From a checkpoint of a small transformer trained on Wikipedia.
Size: width 64, 1 head of 64, MLP 256 GeGLU, vocabulary 2559.
Architecture: RMSNorm before and after each block, rotary positions, no biases in attention or MLP, capped logits.
Training: a variant of Muon for these matrices, 90M tokens, 10999 steps.
Each number is 500 + 40 x the weight over its row's rms, rounded and kept within 0 to 999. Layers, rows and columns count from 0. Numbers have three digits each. The size before them is the row's rms in percent of the matrix's.

# layer 10 MLP gate, 256x64, rms 0.207, rows 67-138, columns 0-63
107:512456469530518421514492516526431502504493519484512504471472541481474429441481522465474513422485546589480454575589505557591488442496518532499500484564501502493540498516564457526436522536540492
105:487498478492522506475484531506602501517494529487475516530535474445529588564451612454453494457505504502512452523440495551521563555565448522547455521518562560548531472500497531546505486519490552
096:477469535504481474471442498519467504502480450580502421476470438451501502568468504510436542563538419509496452530443501439530417456484548493504482438485508516456502557469459445560487478552493532
095:499493442510527455477520505513488499539558426462533510553516502532493580556491528532398553519459440510443502435488476474507422481459501491514471523459501568541442457490560433522558520472477541
094:490504421495557484535523514493437498482578499479493446491472563482527577464515453464534526515489504545595540454477525504449590440546555485488505479472551534543561486564491567501483543500488511
115:440534503460559470486528520520491524509490440517606492432534539447608502446532483535485475463458508458481476561521492499496558450536561517470478510502457460519516508478582462514450536520561453
097:547535395527472500512552467514527511392482504444518496543431451512452530541509469477466445530474465574533503467533511493509478538473532552507547536521526577525441520512536550469566508545481462
108:509558459521486470499445496509482533524459466473472476456538486490530559530495554541482461426525493470580515490541449519487553464437498555481446532610469543507590462463461463473519521433527474
113:422489433550504520573501548478488518467531482477465488543522466562586577426482483546434462522530494509491454509566478512503512484530435525486474542478526513425523474445523533562441505522485446
097:560512421503505420479521494562493484441470510489550465529472485486534482476494403535479526505501546494526504597490410558553425489555528532484504490571442539465532464487511487516542547507520520
099:464549504502503467506427509519512495523516511473432447518491422554522594461483550488552513528501417530485525470538452472543450534492454484477444452465482579508494428583466496447530505453525504
097:515530445449458504506533565490473482462516514478546425371479421492539475527547489489509486525546491431497503504496485564506512447473512570447525489542524535423470485536530447464549550493470529
099:539522519540540472477533463452484433503540528478529577542487440410478474476503492498514484476507503550505550442512446583504504545500472510547469525486602559495451474567486492521430441472486448
102:478476486498524512507493506501462481539438471550545564450511499532456493488452474472566485494540488508435449538574443562525536511511489492458500479537519474455547525575610496568465477539590534
099:446433529527421453535516471483553517520462424544475529524444505452504538537524564421490458430483530469468448492542431490472489487465542540512513483608528530488509490535453479506464556494513523
086:570504562510477485445434375487533543443519484519527454489519511481503460473580467492487508528504437462461454495529443514597460535480482488512484416490493493435460506456503500483457491542455499
105:536560485514463502468466461514536540545471484483520494549466475558497476422501459454573471489433517436507490584473446527471528412467495450485523515563460484494516541496423422513474545558505518
093:589517465446524476471454523501492466521477404495472522464503557525563450602510535411436468532525500463453502523476464529516454527507537499564495477495529448505475534523496535488518541499595477
098:437519417555503445474452478468458513487493506486545485435435497530497476489577524494555527528541521473459507506487427577545505457478471577488464442548484511443454498548544448526570550495496509
102:530521421543514530489605491546484406505484495547444473512476485522499568518522483489570509552547405503495463519504395429562507547528466496489476515506563496510505495500522491443501474515533505
094:499463490462542506545490482485576406473474502529461515461422503500463483481491529495509421446482496490448481466546434546498459478537405556514566460565501500508520562467513444526528547455531539
103:485508523434547527446488515490501482521530518512473435536508544466475447468414523491453414480447506537493533583510516506467559450543566583458491552456518496491446439454474491443499515463469545
089:602387463507477516478453468546529446512542451506462448456524514497493445528490532468529490467458453559470520515424443501489487473531476478468538446517431518488541548462494450474469425521501526
103:504453431444566604457517497586480515561547523494498509581561503466476503509535486512500524536541525482446448451475495470510536492515585496484502556456537469447488451467546471496438524504484458
097:482595549459531456520489466515491539469479466495487552517421483545438492452515476474488549518464490503515522534522526565524445568475433507401467465469464563513492488453496419524494559497436489
106:492523487440546544524566474483557546492559504419534541455563499487431516534488506499519511538518422610513475529469546461488453494500474467499415489481576533527503523551547498549542523493469523
101:474493524499536491455517483510504477475492513489507484541501533465598472465458529498540446538444560518557523549544564519491537484449527496482554628503524550459462501523549420432531526487551455
087:510532557518517508647550495494518539481502485481426479480512439466516504407470463530500477534563461468451490484474496537520463523528523475468496494562513469432459539485454490516445520587461466
089:537502478586529438491470566520532497540535547493472528444471467491460477516510521478546481606493428539527437519463513549483516493445552518457590480520468556493435467441519551491525478473500461
092:549502447494533583504461510514525495442521534472572497562411453472558528502471514451473500548523427553591408507544529465521506493562562525537498493455486459529510448523464511503493512498477482
090:463442455504488519451497470551473538519456464480482517487519469481564478470393500556477580477443558499525495527572544595573521492533511538467495475468529460498500451506533483504498474398516483
097:517490523470499460536523512430473429560476504563500468472461472515616471470466520497442557536444529485419452493456504563461539503517497391492494515551542511489521536512507477510473468517445551
106:470536446530478502491492475543532490475498551521479419533563554513576452449446544503598507589494530541493477517486549571523502533496549511566548479511484490483495458541474451502501546436438519
092:528483441556502438484542470526436535522469454505430526486490502462564557548476492455450555542527528547518520564489545496490479539497423528492529476506505374503581472563522512517536482526501487
093:454503559445541478504447486445533483480458438522557482488416491488433555543471517435487461558493489495523455507498485491525499424495571480539501448483498491489474415562550535511552577526484456
109:559478554514526492517506540504513564548526432492555401518473474595498525457502528451510505464455488424508558543536499521546531520575471566452553509524481491509498559466453497523469522528431499
114:523546484478511391416461468520495447522440469538471527498485450460515541538448555479540536504512442478450521496444488430506495490532537489530467473552605481472504489517499433463547478563490469
093:567475533568512509513546544443524514503483513507434506531435566533431471543535487512495473546474504476535517503544525564445518538540444510580445430560561497470519490516536479539517486507426564
100:485505552430428477459556504531489483516490457499543567512437484506602514457483541455520424557450508516471444492489430513563539497428573512507518496531474423483499480549541468498517506481532519
101:434479495516488515522557480536450511531502469482510495488447534514472502501532570474504555580536470488507428473460534454515557595475485528555431505510512409423453467426498477516542470557495516
096:535547503478447563545490577458553515520503530483422452525488543577558502392486484537515449475486509484492611519531531451493494501463451462467468512556543452460470521521527529516476496508461484
096:487540483454475479533498502530464464504536581507524447483501466433519515553453416524507535486493474582467548457441517484506442508495464514504501464535527492414504501617484441545555472480445534
101:490515553499454544561453491530516500494547453529469500475442463505475540449554501494475593567494517471490467495574565538502402486596514527527478468472490524505538470537433427455481525473484513
108:484476508514457430487444453477530559529572469573437463494558578460506487536464475484487483532527532566486452543459531495523527467396504504491510484485454575518485425470475471438476464474493524
103:503504557463500504526446454511572434526468469546406468501454498497455513439471483467540507474496452462465591465441453478469458495476497469496471437546533402500498525559492497532582509521484495
091:519502611485503481466525528505450542460504489485516477529498473504547493520538578461467541498496576458491505539524480500519528457516390531503375527547494424480521561476485520512455509454494550
104:533434462473497487513512509460492548492605475489557468430489416496443504520577530520468500451532508499484449469525503459517448484428493564567457494530531503488504466593497526558490487435471517
101:507489395496448408483524473546434493505483519490477498543472499428579526470494501504541492518464421524532483458583566496530458457549531474492448527510526485491470486541489591462484484474461457
100:482555533511511457492537527513466510558541465559498536503491532505498533509563545559484535512580534459478554557473510568424482487433503546470570503452488542503503450440483417533574481501556482
100:533444539492482441507536473522486536528539514526533455487508572475493476502522460479520484417504424396471536502568516494498501467476517528500475476521438498589531518523437418548482468489489404
099:475532562559531436471467488453457451485536488512522561476556531444462516485436468483477535495469511540491514562459520559529526446553440536458567504491466614502446474492490472499495471544563525
097:536522493484575481423492444468522454573500511442466484502483487480509521494441452443544524531550440512523513454486529510565523539523532566532496501547551467494466538466455495494517457638478474
091:477533482509522539485510468517484518487422481500504449517542470475527497534499442519523494540545428576484478563439481571604487460489485497518487569471541510407539489464466475520561443424538509
090:540495519496498516493529480553534510508562504530435454535535501495411483535520506469517513554471459519428491464558541466533484462463493419435585524534557509555538467518487473550532412521524428
101:507555487574502460521498531534513412451492506508494436498441523423526510493518513502554455508431543593543558487479488518455481440517495447419436448473583530464480477518486483550489497521513503
100:538553542488540495482427536480395474568516387533470513513513498587530558522505519525469505531500442504516483441531479445508559488451510476479512507516506519507475515528498436585437448496511522
090:507499502513476429427530419497555476489494504478517488450466506465455493543506407476534541446452558472560515512503478535522514424486457456460489505512432470410434427498507520503505544496565530
097:513485495515476502491551582461520573472470426487490503486523497495509476486546497510432512459490411504510505517438539553471514469517550485527538465435550485507498475524538560518370437436550475
100:513520583548423562506571484522469515531546484495529513485527494553489503449441536519549483471542524455480532515415518491475456451582521488473500441586518539526514483469542557514493596498517488
102:530503529488534483555607486483588476469493528509576493447521470566498489458430463463541490571497454469431496443534503513559529555491471514506492563522558533487484503557437521536541467504491468
093:439476526492493484498521468536525513568453417483513485449499516550460554455510495395504573598477525524525458549525524493500426517476512408517493447529509551500476536485503507420465476529487513
102:544586429516471479554538486482567533511541526525456548474514505583503525511521428547492539515419426516549485487497554459529525511518550525536507481445469470471583470508472496565512492504463438
100:557548553468495475474505553501446507525500462464496439497496433473524494505488473464415515481555509545475489463449440443481520515474371555423486536575492530523436525520478470529521510545508514
094:463528474505558454466469564485542518479547544510502443511501477467435508556603515570537567438542487478491484440550560525516521489476444477480519568525493512451554559465486458483478468494530440
113:524443545448511424512509562440561486533506446467432457500491488536483469486454568491541505524513398469463535493528487501501588530513491474489441471531491467470544564523483453567498534489424479
099:534548564547574472527507495557522462465475509514508506496461479517493491467537586436510442531520504484590525498499565569492441493442486516492496422514450468461494462502418463534500480458501584
090:540493452551388467540474465479473475450523507527507442541475552477488474470480472536497553502497565545505587478485561543522444521589551491472544488535498474420540429514496510490509540509456479
113:545522480510571504517452464502509445600445465487550452554541483497553449487508438469531516484460462476510502510457486507466489499567462494505483569546462379497532512485539461492454534552534443
091:473505507533496578518486471595534448527512492401482487498497493539557474422476450454488441465448539530502516479452513508515495442474482513489446454415536453546487481540476466431444531491471448
113:508500425514460517494564462482515502552556501462441484572454487485547452536520438550469526546503481515580503498505519575556558510475491562544543439470498481427513495539471509489456498401475511
090:536474525442552423514509528489456442499435506542509468497504529486457539512548512493544511522564491440574534528450578456425504519447495505483485461529484464483477449496536429467454511431568443
099:538442470460484476458528543418451500453437449475506471482490520549506475497416576486544520475511523512486546486556485481486540476479495516506557479570527515493501512655457482526465509450501489
# layer 10 MLP up, 256x64, rms 0.221, rows 67-137, columns 0-63
098:502522517484588485520515438558487544503479524460500501500531455573490485481511532463467496562445505498524481484565542558396479558494438522547479493516557483541441547433503550538431469441504512
101:469467527469548544419515502537488455463579518471483445487483487529461546498483471453599500454504491483560414543474539442483529478487541517529468574507448503591484568467493485479502488508545458
088:485541513471549571515448540495525530546497491531556515475522510516526479502533443508472531498513524528483486479427597441438471541578473546477559552492483554608440501505477560453471460479485496
081:503519458469439533502463529496385527506490458460530535470571453532528466437553523589482539497507505518465508520507478560457470537460541437510420583464510484549475513546511506523464513516538551
108:505574518568479492522511488517448586497515448499525569436502553521561356474501472500479487539527512543485470503517459512535483510472515527555416513468482438532542483518439461521528501477471522
103:484475579574474537518513487444479561528528544590456490483525508523526495476500481473460441507541467519554503435463490525521566469427551554514488517558414510472534469557446513467425513513492504
105:515478490490523490548533498450503502455488515540544500569476460484517424513590528579471440476525474551509454456533540415435526498503523425514474502516489503520505456593547427482432478532491509
087:442397502527414496512533480529453499478513482520543450564477486485437533528431537515496504476474525442466500527450487505521588473542484383509454455551502508497523527497540525428487495548507487
104:552482560530503440510520459424546533544505448445470531524520564515448558434532498482442491532433578490536567484523475424463459503469486483448501518511515549574469484477459453499549512470478495
109:510460545435480515472550394547534480518553524524495529470452464455478471475565534503545475521517572502431502495487511460469459540519489455473561436435499519479482593507485463449518486530539430
092:542549500505485521503469503499465496555460504507541500493422468493505467448491473512424527439451495449499545486511424498478523524502489454462558426438578562521431461525456517477571480477598507
104:540523454550534491432539496505474409484518539516455564435535481473496493422477493452527470499457555555397545536524452434518552490466500475495463460532480490491518498545492498559419476537492483
092:396503527520516475474523594458568562444468473515474497441582468501460508486510494458504491457576450510519522509447569488492523514521521420493510474507421565504512474484462493515467547531553492
088:451528473508484553462476516461509553442496479511529549503487502512535577505537479509436429405503574551494486511474555537559470501459508432475491466569472459551548489499537559510448550548538545
101:476448534398578473432522424412543519534464609449544491544518531499516474526498490510522506546478494478492518543525435535493522509564479511474479529507515546523495520486540544485452447488531553
098:532487484464529524508478478480448508440512440536491566495506544419488478570445466481462569531530448572565466430538531550472427457548469461485488537479535484468502511455498544515561492465485436
107:523528524533498504553472565484532485480453516470469472504461490478487528441476417480487546537461478560553480519526546496513456587507525581494498470530491431482473410478533569504393507528485556
103:493446497544439474488468550597531544584482482493500548545553513488500446504552542485463481464544512556486489536497530464543518525457529566512537453486466486469532480626518473515534553554523502
108:461519453501483537459475550528448517514534538483522446421497497544481474477544513537453489555509401516472521442459420527515520468519506492497397548505531462518498521498457529509538536501492625
097:523466501439548536417435471555554489518557533426491494451525531494405569476474526525580514447476530542454477453530527548478523507501535490540462553512517510563476470470508465522439480478476535
107:454546500546477509521493495588508452466521477456430454510495539450479493454522443499511555436558493482557532499527509508561503583581547546395502471492538485491545483497506487566507521558526528
112:443448494516494551539485521567502479500539553493399640469513514462529452541518486436518512509533521436523476489492453463446488535490553482475502503538531490460449570570532489517514473493540482
102:506430487482506482495459472506523508473499417482564519567461480430447479432451506541464490465588447445489531426536549593543518508493529474446491495498481510539499538523505574486550492552484524
110:483580504444459524421442503509562529473556488544448603544480502516524509529498518510527504539477494467532482505484491556524524496434481503534437581531531488558466505422431522536457528500449458
087:447500560502538480447518499540481467502506537520531503496433436440509485527464489535447596491480458562427478548501484475515449518446528420411485425527487526510505491508496539464432443475532536
119:453573493482487454511483538449447478488486533527475536421484492475491498525450456418432461452524559469506525548504518541430488495489469540524499495584507450441465511483473420515596480489462539
097:541497495538462516516414537494480518534529507460494531501552441503516486498441527437429493477448509470500558461449534510524563478597489523513563502490498473518476463502480475566403591536465453
089:517579501508533448429418544514531534522470415516522499542463452544499491501491469545512529520490447513480517503585455540503452526485497505441504493410459568587535493524553433508529483481497509
093:495531452421445486533545467530543425528472477506513506506495509504526449496515520480453567494487562463445488493520469448535479456528556566537473453506524407535540440433439545525492529466525426
106:493546455487482458574500539485464541480496490575438476513461474518517460542412408537510477500529512494407520592544442512458552501541470535539502470509482539518454488475521461473471443450524536
104:527500556491512485521528508545514481514501499505485548554498514481399559482494498533563490522429463475469468425543530504449515451571564500449583422449499528503473478475470465416542466487459459
096:501437521582520479487544494536527575487470538553512444502491499516461541468484506510504494546443551422498500526521469503456477401480558464475509464482465423546452567480512488556487561508480418
105:455535422427518510478514509483438519524476524419522498563528547579442502467530451510443481504550573517530496500476601545498449484500498528555477506429433544527539474494500501510481470513505445
096:473529471535487490566483465518472504493562501536504561465532610487534530453535445503564522472516440474501423525554501428513527573467503528465464517483528585545522514466462486452581473482486503
088:508442519444530503552528428523527516526441525538552565518481528530507564505483517574498463469464537541457519468566563456499511567456473504503485524467496509447555462480488544451626495483512471
097:536439480486531485478428472562502479521505587465505451488560505487474564584490520462463466512499514464507494455437458498515454473442512526425402449430449527484534503470487488486514507468517423
099:504521468539593425499513458498475494548503577550525451476549515517487480513473482508499501431492424552613475505521521527512506549513563535455471415434478505470497477490474523555477499452495439
093:509454525569509471495471528572438490489535481518549494586550501507499482401484494543488470479473479546513540477551483489491478532501458539484447476455520518622481474480515403556441532493543501
103:508506524466533522532508526454445626474519462542443511559521523513469487510518516508479483485456477501469543374491493481489494454548520416499460517528519456434467569508530528454461476542432501
099:498447497538535532535530421509484552518462560446496467553516600488507376501517489471542533513550474484508512443483447534511516446447422491523459515522476468511532564538506484549527517484500438
085:532474511575533541490580515467512430565495491491548468553467552491452531523549513507483551543533531482532508570522430472535493544462446482574512466566504522466565480582460469485484529450529504
097:490490555586466563553532468517503481515522480457480576505441576439522453476490475484515481461504461416566503445425524527413484485493458522495505497493504494445457531484443573468457522511475480
111:512535488580543506459543504534519498497471534562496491515515482569542468420446574541491537456476473557528466533443529472426485514479517513581531529503602467530529485416451481491511511500546511
090:441501537536494528509557486476501548412489464455505481473453488563479548569465575519506493527488431487556537493557548511500483484506505517453476483491574524434506443529565604510517453532517459
103:509515423468418474509467519532413500447500449501469480427532429414446498523465559480483552474485449482505548514511536519487445495466523473484558509507501496491450499545464431489511525482542599
086:540565475505502490441489486568547530509486431512477432548487480523522482602533493527533486500470512523523420432534478567449459492484488476494495493502498505628464439491511547527545492510453553
109:461541418562492484525512549543470495492516479572493522511503543560404486518536477564473529431525505582519537559455480483448520502537502483471531469457476569460487495536554485555516554476539558
093:441478447537522542492504496512541495508481523500460532479579500594501461463531561464456497492486524538563461514629551464557565577495480468475467525473557499465496479540475522486465521479534450
106:496547423541524542480488496521471547448476500484491447482504537471482462463519479547596527485539427513545536579478551417531493481539505487449549566434490495479491528466541509529461492477558418
100:487512495459450510522561435476547491530537538489509508465413494500359515462536456458503517505414563456533547476487456546463533468528509466456546528505524491497477484526547497479544509577523541
099:477559473558542520500483524484459571467525573467492450444438529448537482543517548534531564544563462501543517484532485458503553467411526506507458509554427534561458480524529503516502565541517522
099:552618523503535491461502533481481431499536527534426490456530518474525523482522454476514518498449507503458608478490539491440525487520526454453556569498446450499477500477578513469415530482501490
104:522496451492466514512542569458427527551462449546452440448431494476492481504502554622460472449481484494509539488489522508496510473454482474457481498385457506415468508516482535458523511484514486
094:510546493556420608488466455544472515499476523573475503543477498477537480536560486438491476460519467413526455445502524534483527490482493493510562531500460456504518582561518500518465534414521540
112:510558572514571465464542500529489538548468553456452530416460494501464520524479497472519493430517572580496464531511561554576466450494540542488451519530496469523484485501476428492548539557488470
103:507479415489597534529476597456518467453524495498485433472592515456488494503474548505495505529458455497576435532474430531512488520540505477467486491444462465489482537507455463596479496490498481
099:521507513462534501551528505514523490484490528442508490491482449473479495518480451536478426563580507509522479499392490452505583552505539401521467601561526508480482521480545466539528503565540501
097:432574518499563516582546445443519481439516481489492472486513469487476486486472453519456522459449483525512511496497590536481448500506534509480487514509526455462582455516633531516472460480557482
091:489480505513500475442409487526554497515508475500495468456466524418546503513514518474462500432546543483496502465431464496487464430512551563542536510472501459464546432476524512555496595473559589
104:497458511542535548511455450599472486531513507394413485516533496526507507523509534474599578500491504470501505515440540517483499601495513466468526482562548451490451446501476512461472501492519534
096:458435499478417472439483521525510461422465492577498474383537528549469489495523505511495562501455482473485523478503564530460503478475451476509425529553453480486526519485486552452482446520454436
099:467541421506495544524515451476501508531512497513522589531508506538595485510513484547472538546494460514455492431451418466484513503553458496502458543458469513404449408518482533514495506505439550
111:559494398441493542517565515513504533509480524530545491536565546528461485521465426457535530508447541580479510526472435433545488524533455533493498552526497506520501525461509422488466593479495528
079:536481483590481521500515450524543476460531538507497463496498431457483474616516546503546499435533479499460466512511365515535516487483493490538470494535504469462487542581483524519484460495574450
102:443494440497482522457471567454546511540489535431421577461496505529543504481505610447571505484431450523499426547497500482522470483492522449471502496493552538502556524497504458465495522502573492
094:518532485501458556459507471534532547490472503580491539511552536528413442504526547506553459486446530459495496475517524509469577436521494424428573479510511564530511478532522518521396476509470472
088:523470518459456511503468500535507560568461495503513431579536500489556440543493495460474498497525543545545560559489525484486559442466512466535508477571516444525412504552509510418535523505539427
102:549525499444549446545505503541458523520457573486503518456505535539553508505543505496506400539524494519496477474481437478487499545458544546421474458543529546541471535521483579503563522399460504
088:528533480439562514474473462399521517496434535476429514458516548499430482462508466395523502480497496448535541523455527453488504469515499563502548471534486446474558511499493481497511558452482592
108:479552519548540452508470530468571521416509487496508449482479439533466449499496509471519471499527481464487562467505515503553441463591407399556518542560431507490482468521517498521502475505482555
098:519506481510502581506514563483494509431520429501502545485529474511496442435490500484495523475450506535470497523559548477493523457512471525563583549453463516389557525494448467408468513482430497
# layer 10 MLP down (transposed), 256x64, rms 0.0523, rows 67-137, columns 0-63
103:427452502480565416526520534439470480542501467458488500453509497499528497462508509498505511441422521444518398529564542431576531453504523503550457514500506512474541487515541515534585548503497465
094:554508560461520403520503465499454523474547570514443528536418507562456481472491546445450494517506509482490600515473582450488516482515533526472471480504459548453500455509508523542550508569531531
093:507473521501502456461432497494471450537530427491496460499562530491480529456460526542459509474432493507483520523543433466573448515438514449547480475480457453396512537521497462517421471412497481
098:433479529472477515415550493488496502569526531479386484494569462510573483478486462548551491440568541457462478450489511461502548535512519509475536541456503489460528547499478541464544578520458491
097:516481466462524476495498590428468473452515581522425479527519475519523465512442452455526483471534523476531459456475507504604517462491463573440469490479438462454453486539456509530497439496554466
095:496532449554514489503487487544503559432473456437522476545483493431470511533525572538420473484524574503483525517526453509463419488512544529493491522525517482475566401531558542489476452429457507
097:449405511527551506524475460498469511599471547469489510479478511548441513517610449462519537461487490520473442511461563491559534484465485474509482518481422464466445483499484454465448448556504490
104:452519469538508468457470489479577527427493491562545439461512488526455462413504435470491494500553473487523476489487476486555487497565484543499524401498501434486464489547504492466523479521578600
097:521437452531456466548495569550514477480549463453491447448477562523546520462534549465506473426537563509528464481454469530561510558509547575466500547519444496483528430502516511497521557449450527
100:536497455514524513534462496416454477476463511511562468536534459546541485352508477495555523562466469502465498466435527481478536554487487473506567584452509476558539501508514526527538498471461500
098:519539512513497530477479498566567548438501468563509557498472521521495509558537537434428481523542573465414498502484510472435495486541439448513558462538466457548455471501569557549495504532487471
115:551492512509479535553523484571517515485451474505443519561542462468463507493412492519495464491479618470425486543473538468549557517508553505526461558479507461428492485433440504469541486475535546
090:567438547496482511492502503489515498580481517491492385533530596508473487527483484500503468478503524574476508451488504554476537428525494563437546474446439493460470506509546486559587522521494535
108:466524556466465546525464477491519556495570544473579468625501511501475466566512512477522469533422476502506509522464466481508504514489565508490516489471449508438453500503478392480469436523515441
099:515463540536532573545495510507463497514548450538558498504532505525484487397495473512520488411485492501504461510449565473541488517480515502531584442545523496546551550530391484508501485555519424
092:478477508495462528484524503448543562528518509505564517481523486505369501528541577480533424473489469516463542435524601523509495434458516521509484459471493467451480551523486512479429542453544535
103:462506526517501417517562525466405427541472540569515463478482435444493489479495525453485476554458538523493478494458519531444514481546461520515587491560521524459509463458473483538440538580520479
104:502516466572553484433495506460442510496503525524502519578477513494482414654481457474557529505551511524479537532476531519500508518463480489451527590563474519466535473460525544482491477495470526
132:532474477542481506516543542495488522476535514487512555496486508441511501699504493479525448478484490511523468479513522420499462509526567488562503495512569509489510515434559469446528497474532484
095:506535382533581539483475471512462479507534476520456450462406528507474492465520511513515434503518490500580542527517579526559529448502512496488510539482469526516530555514572509460419549471521520
107:546485497476452525574494535497471524539512541592567488505503498494512554475468550458463489595538495538513479564485407444479502509487538444508446499559499560455469548536482553474538545442492493
098:545536547510449421485496531523449521514500510512534513535466526423445544492493457501415498513516486421467506438470557485496529445468585558518442563529535558457458497514500548485517431541491507
093:507492542440540530543558569452466461514482506532460513547555511507486496527494549493532448540450499464562467461529528467476546558563535523565484469518478531394551421542493457473495480516549452
107:411519530505529555544502533456477479514553515441443468547500502502494442532582488508475526528446537504530519558487491569476465494441490546460502587464513420511439531436467528541560520475489529
089:550481545500416522513441511537474475524524582465506499518485535520639511550489498498530512533493518530545521481461482463469471528518482513553434519509566480570469461521524552468494433455543565
107:499480548524500438497569442562535531520520507553512494509480431438511526452515528515436535461452498445470475403530439542516455479531475516470482446523438471460505501431475524443429477533554495
099:543471500561516479392535507550540510515438566569463567526419459494506533492471478571594496472502505455529487494461480526494433517480529575444500530499518521507511528479531509513557553533530481
088:514536515450474534512429511540466512489461501538462529520520466501528473527520485508480513499483459483513568385510497456526504542407517495452452553481432498527491528506588552518504587398508525
095:508550495575549492474472455559528488434528514468538474495489565529465462455430516504532543540539471562519518512416510483526440553461551539388554522490492517485505480443527483460475491476543451
113:568491456476486476545473463458507551464514497465515431522536441463547463474449518470576439436539544481405516457459498474482490495492420545490468553495472594494518441431506495514493476514512478
103:491492417494589481507499597493480533489553500498513529484534519526437512468537543499470453505498484452483508481462531507514468453489504441523545527559475586477591540468524527563425541498570544
092:554490524464447505511459528469563562584484498480493489525508461510572460490504399464564540446513534477529487522519489522520564524436571560481520484516501443498461458571527481531478548476572528
106:512486581514564524477505530548541488505494446497494482552553539524521461495457530560507509428516468512484486578502586469510472471507518484501479491450445437492527568498454525407504501503576404
106:530519478525463417489550460520485473481486522526485471481542469561477460420538427525554546521451517432482495506512627540452540517525441513513526527555475466569489474477469569495497472502544519
091:504471525527463436466524447592554461511487467560447543479472503484460502470512524476502602469551494501574542485501569456526528529414525498449525490510494511447463531523498460454518449521417477
094:520524497492511503569540565573462444484594493469547465590466452498450533467481543461546532544561459506483506481517500487553489588513463469514505526473572548521462520443507418482484502496498519
101:502506428492511470468504505485479477491482544529501507501510510502471450399455470451549519542463476556550464534442573472499487549487491527468493495544511629505533473485603551544456529540550506
096:547396560525467543485506509484524499542489505447516565568492474444508450414485483510508450436459549526472448490484538469489515509503522413521468477547496506530518441498533505585543464538526436
102:514506467568561479461404493484444525404513496563527494473535494486507559447512482551493549456585453528482488501461564533496537473546514557462536522491467505451521506560544558511438505503531468
095:510576513470483472510484449455475502511484480450493597513536470502575554455525531532534536486512498494552530462441450546540572416531490537463448526485503488520450481571546467480507521509427571
089:456466522478443542458516490472483507535513532551504476517476480475499495548506560493528491563503448509514532450543558479464577493500490585431488573402508443528468529416556532497531530505462430
095:531546500495504435458520542504472430475451361528496470499511506496506505434540495519503544544464545486477523424466531462573472491561471467456519454556510485531587488436515481545507476496495534
123:459456536515491552521487489464482456484461530481512489515544435568501453479448503576505501404439441496517472408495519506572525527521519504468490493460492552501448519393531479515453478529561458
089:580522488489483497488392479533563464477497488536469434507481569550528510462428488489472473512569547546549537475471527515486500546535578498538454524543467459473483425563500508492464511514552444
097:496524460530503507474549456494479454568511565446463504564510544521531498441497431530509494434526518465472516433551474565460482468506519552534428434574481531514526550565498498509503506478413448
089:478535510577578498485494517482496491516547541503482516443499525461525512510484486454513466533487444551472480514432571388488520523495484463563544474453522518488507430505586452457545511476549410
101:381524559487565521510502459463414510507490614507482460500499503490511524573496513517506451547487448542509486442523597494514479488441470533558444451478516524523474520497523507473521495522440519
094:510493476506534484499445531462519542559496546547435599490519573495535450485513519531497514504481510508497561569476534550531466458503603434533520529457521463471503452521490461493507546605515447
099:545473476498527521512493434597530471477504504460517433363493469463482499496526464502512521540504530493548552497429490512467520550504533470565549472546547493555560480543496566458479543523456476
095:475459496467424496489449607516491538502527533607518467499535489471446548598528538545518464508545475462481477490445522486610503518516505449490483535535470484490469540502456463487480567490511504
096:504479504536442553519509460563474515475462471405516499566529481552465488547495488564499483447506423531531487517477553545479410529480466510549547496517515503474435503508464475520458378498480457
098:471457520512517524532526529487499465495518562496528486568528464472562500442479484438512474500554521553401485480528492476465431515552438481514599532486451515438497569478556569513498464548524553
095:506512521515480454579505512572536505515455429489550575494557464480521524460482438483506479501493487550518434558464509459501565491549540532530500478439541525594457488460535514588481496528504568
102:465518555476431559509459484484502561531487499486481455509484476524541506565475537554523471518536542497510463617511550632525514511462535489543519491424431484458500535481476482472476495521438514
106:533489502513485476544555484465521472554510559544484527514479462483550505556499496457444522484532425478518520487551464431534520473475509515491504429462457546528494468493403599460527519420570437
092:481436505523510510540442427473501478554512520450541506535500457523426473433475508434526558536507515527443557550494538539501491491502469526506487568463470415611484496483482511511498519484504601
092:523480479505441559513517480515498522508467516443485452517474530578426442516540450491502470388561539436553481513514516527518536491528509531460463464534453505480598442456499542530507504428526540
084:435470478495471505484465558479513485475488458479543543461569489533554507499511558520543414479463584411511493521467496510549539441423471475577544501512537485451551501483477468491530551499437452
089:453526513467460469507529452501486499484443585555432525537453535466567491501503487461522492619451438458540523438505527485486508550585505418504501496518508473487447524521471456529520438507523465
113:507498542498468577477482466488399528526500482527518452570533549451507531558519504517408492470524503515541532562531532546491512482527544481494449506423480443423475491484449418445455525527476497
088:562495486542505521492475465545541508507456461503529436529558527523548474481478469431502519502485559494510449471549502434522572504544518567523564460523489487649442525475517442505453489498480507
099:442449494437542516512555550532477479554449464446503482486486495554545483551519453521490521464414459480572507515535463463481476510510421473495499430441540538498473479490483518566480536499416419
104:510548480519455407509489520517434470454455512546481493486506417461470582500570554454446507550471446525525509535434537486491523575467549497468477454466442489470500531466476470438441529520523517
093:541543512448508570542522482535511489534481517479511532450532592484542460588471453513492496451458509499489540498502440512458442475574466571495541522544511488599447519514527477487524491523428432
107:490496532519463466512488507455496488485530447487482501447551528455550476462487513491514476462574570517472526445481434494467549488582566512491555477505591535570492442511486416589483540497461470
106:486518497556492543487444565503490587468461547448526491470530554474452542369516547488539486467497495555438471496492517517585452530478472468452481439505495498433482475486447536469531538471499496
085:502506511491455445528483474497495531579507425500455406521553417477472534494473561487513522451544581529570496494558513496479542536463552533462482548458502541470475538495497429544536560507497453
107:473507470484453437460506498541509517483506537529505482439525481542470458511453467454578467490469482481509489527442645506462440481554432486505552539489556508492533474417471490494502578511454485
087:490432509567552513473492504487495499510532498465508437475477509512423503470406478507504483532480497540459482411510587566559454471497478423477512484519459499533533561432521486458581529549517466
118:538529547498513516500500497458480421466538518553595466587525510573489507506476555515482406495508480446456560516498510464499464438464526455449523532574484557437540517494515512517567505506531540
098:477543483624509496504565509466498505527466486515435498469387525520502524515451505494525503520491505577468486491521491467476504452505467456473549557570518528432462598508432453520503461468509525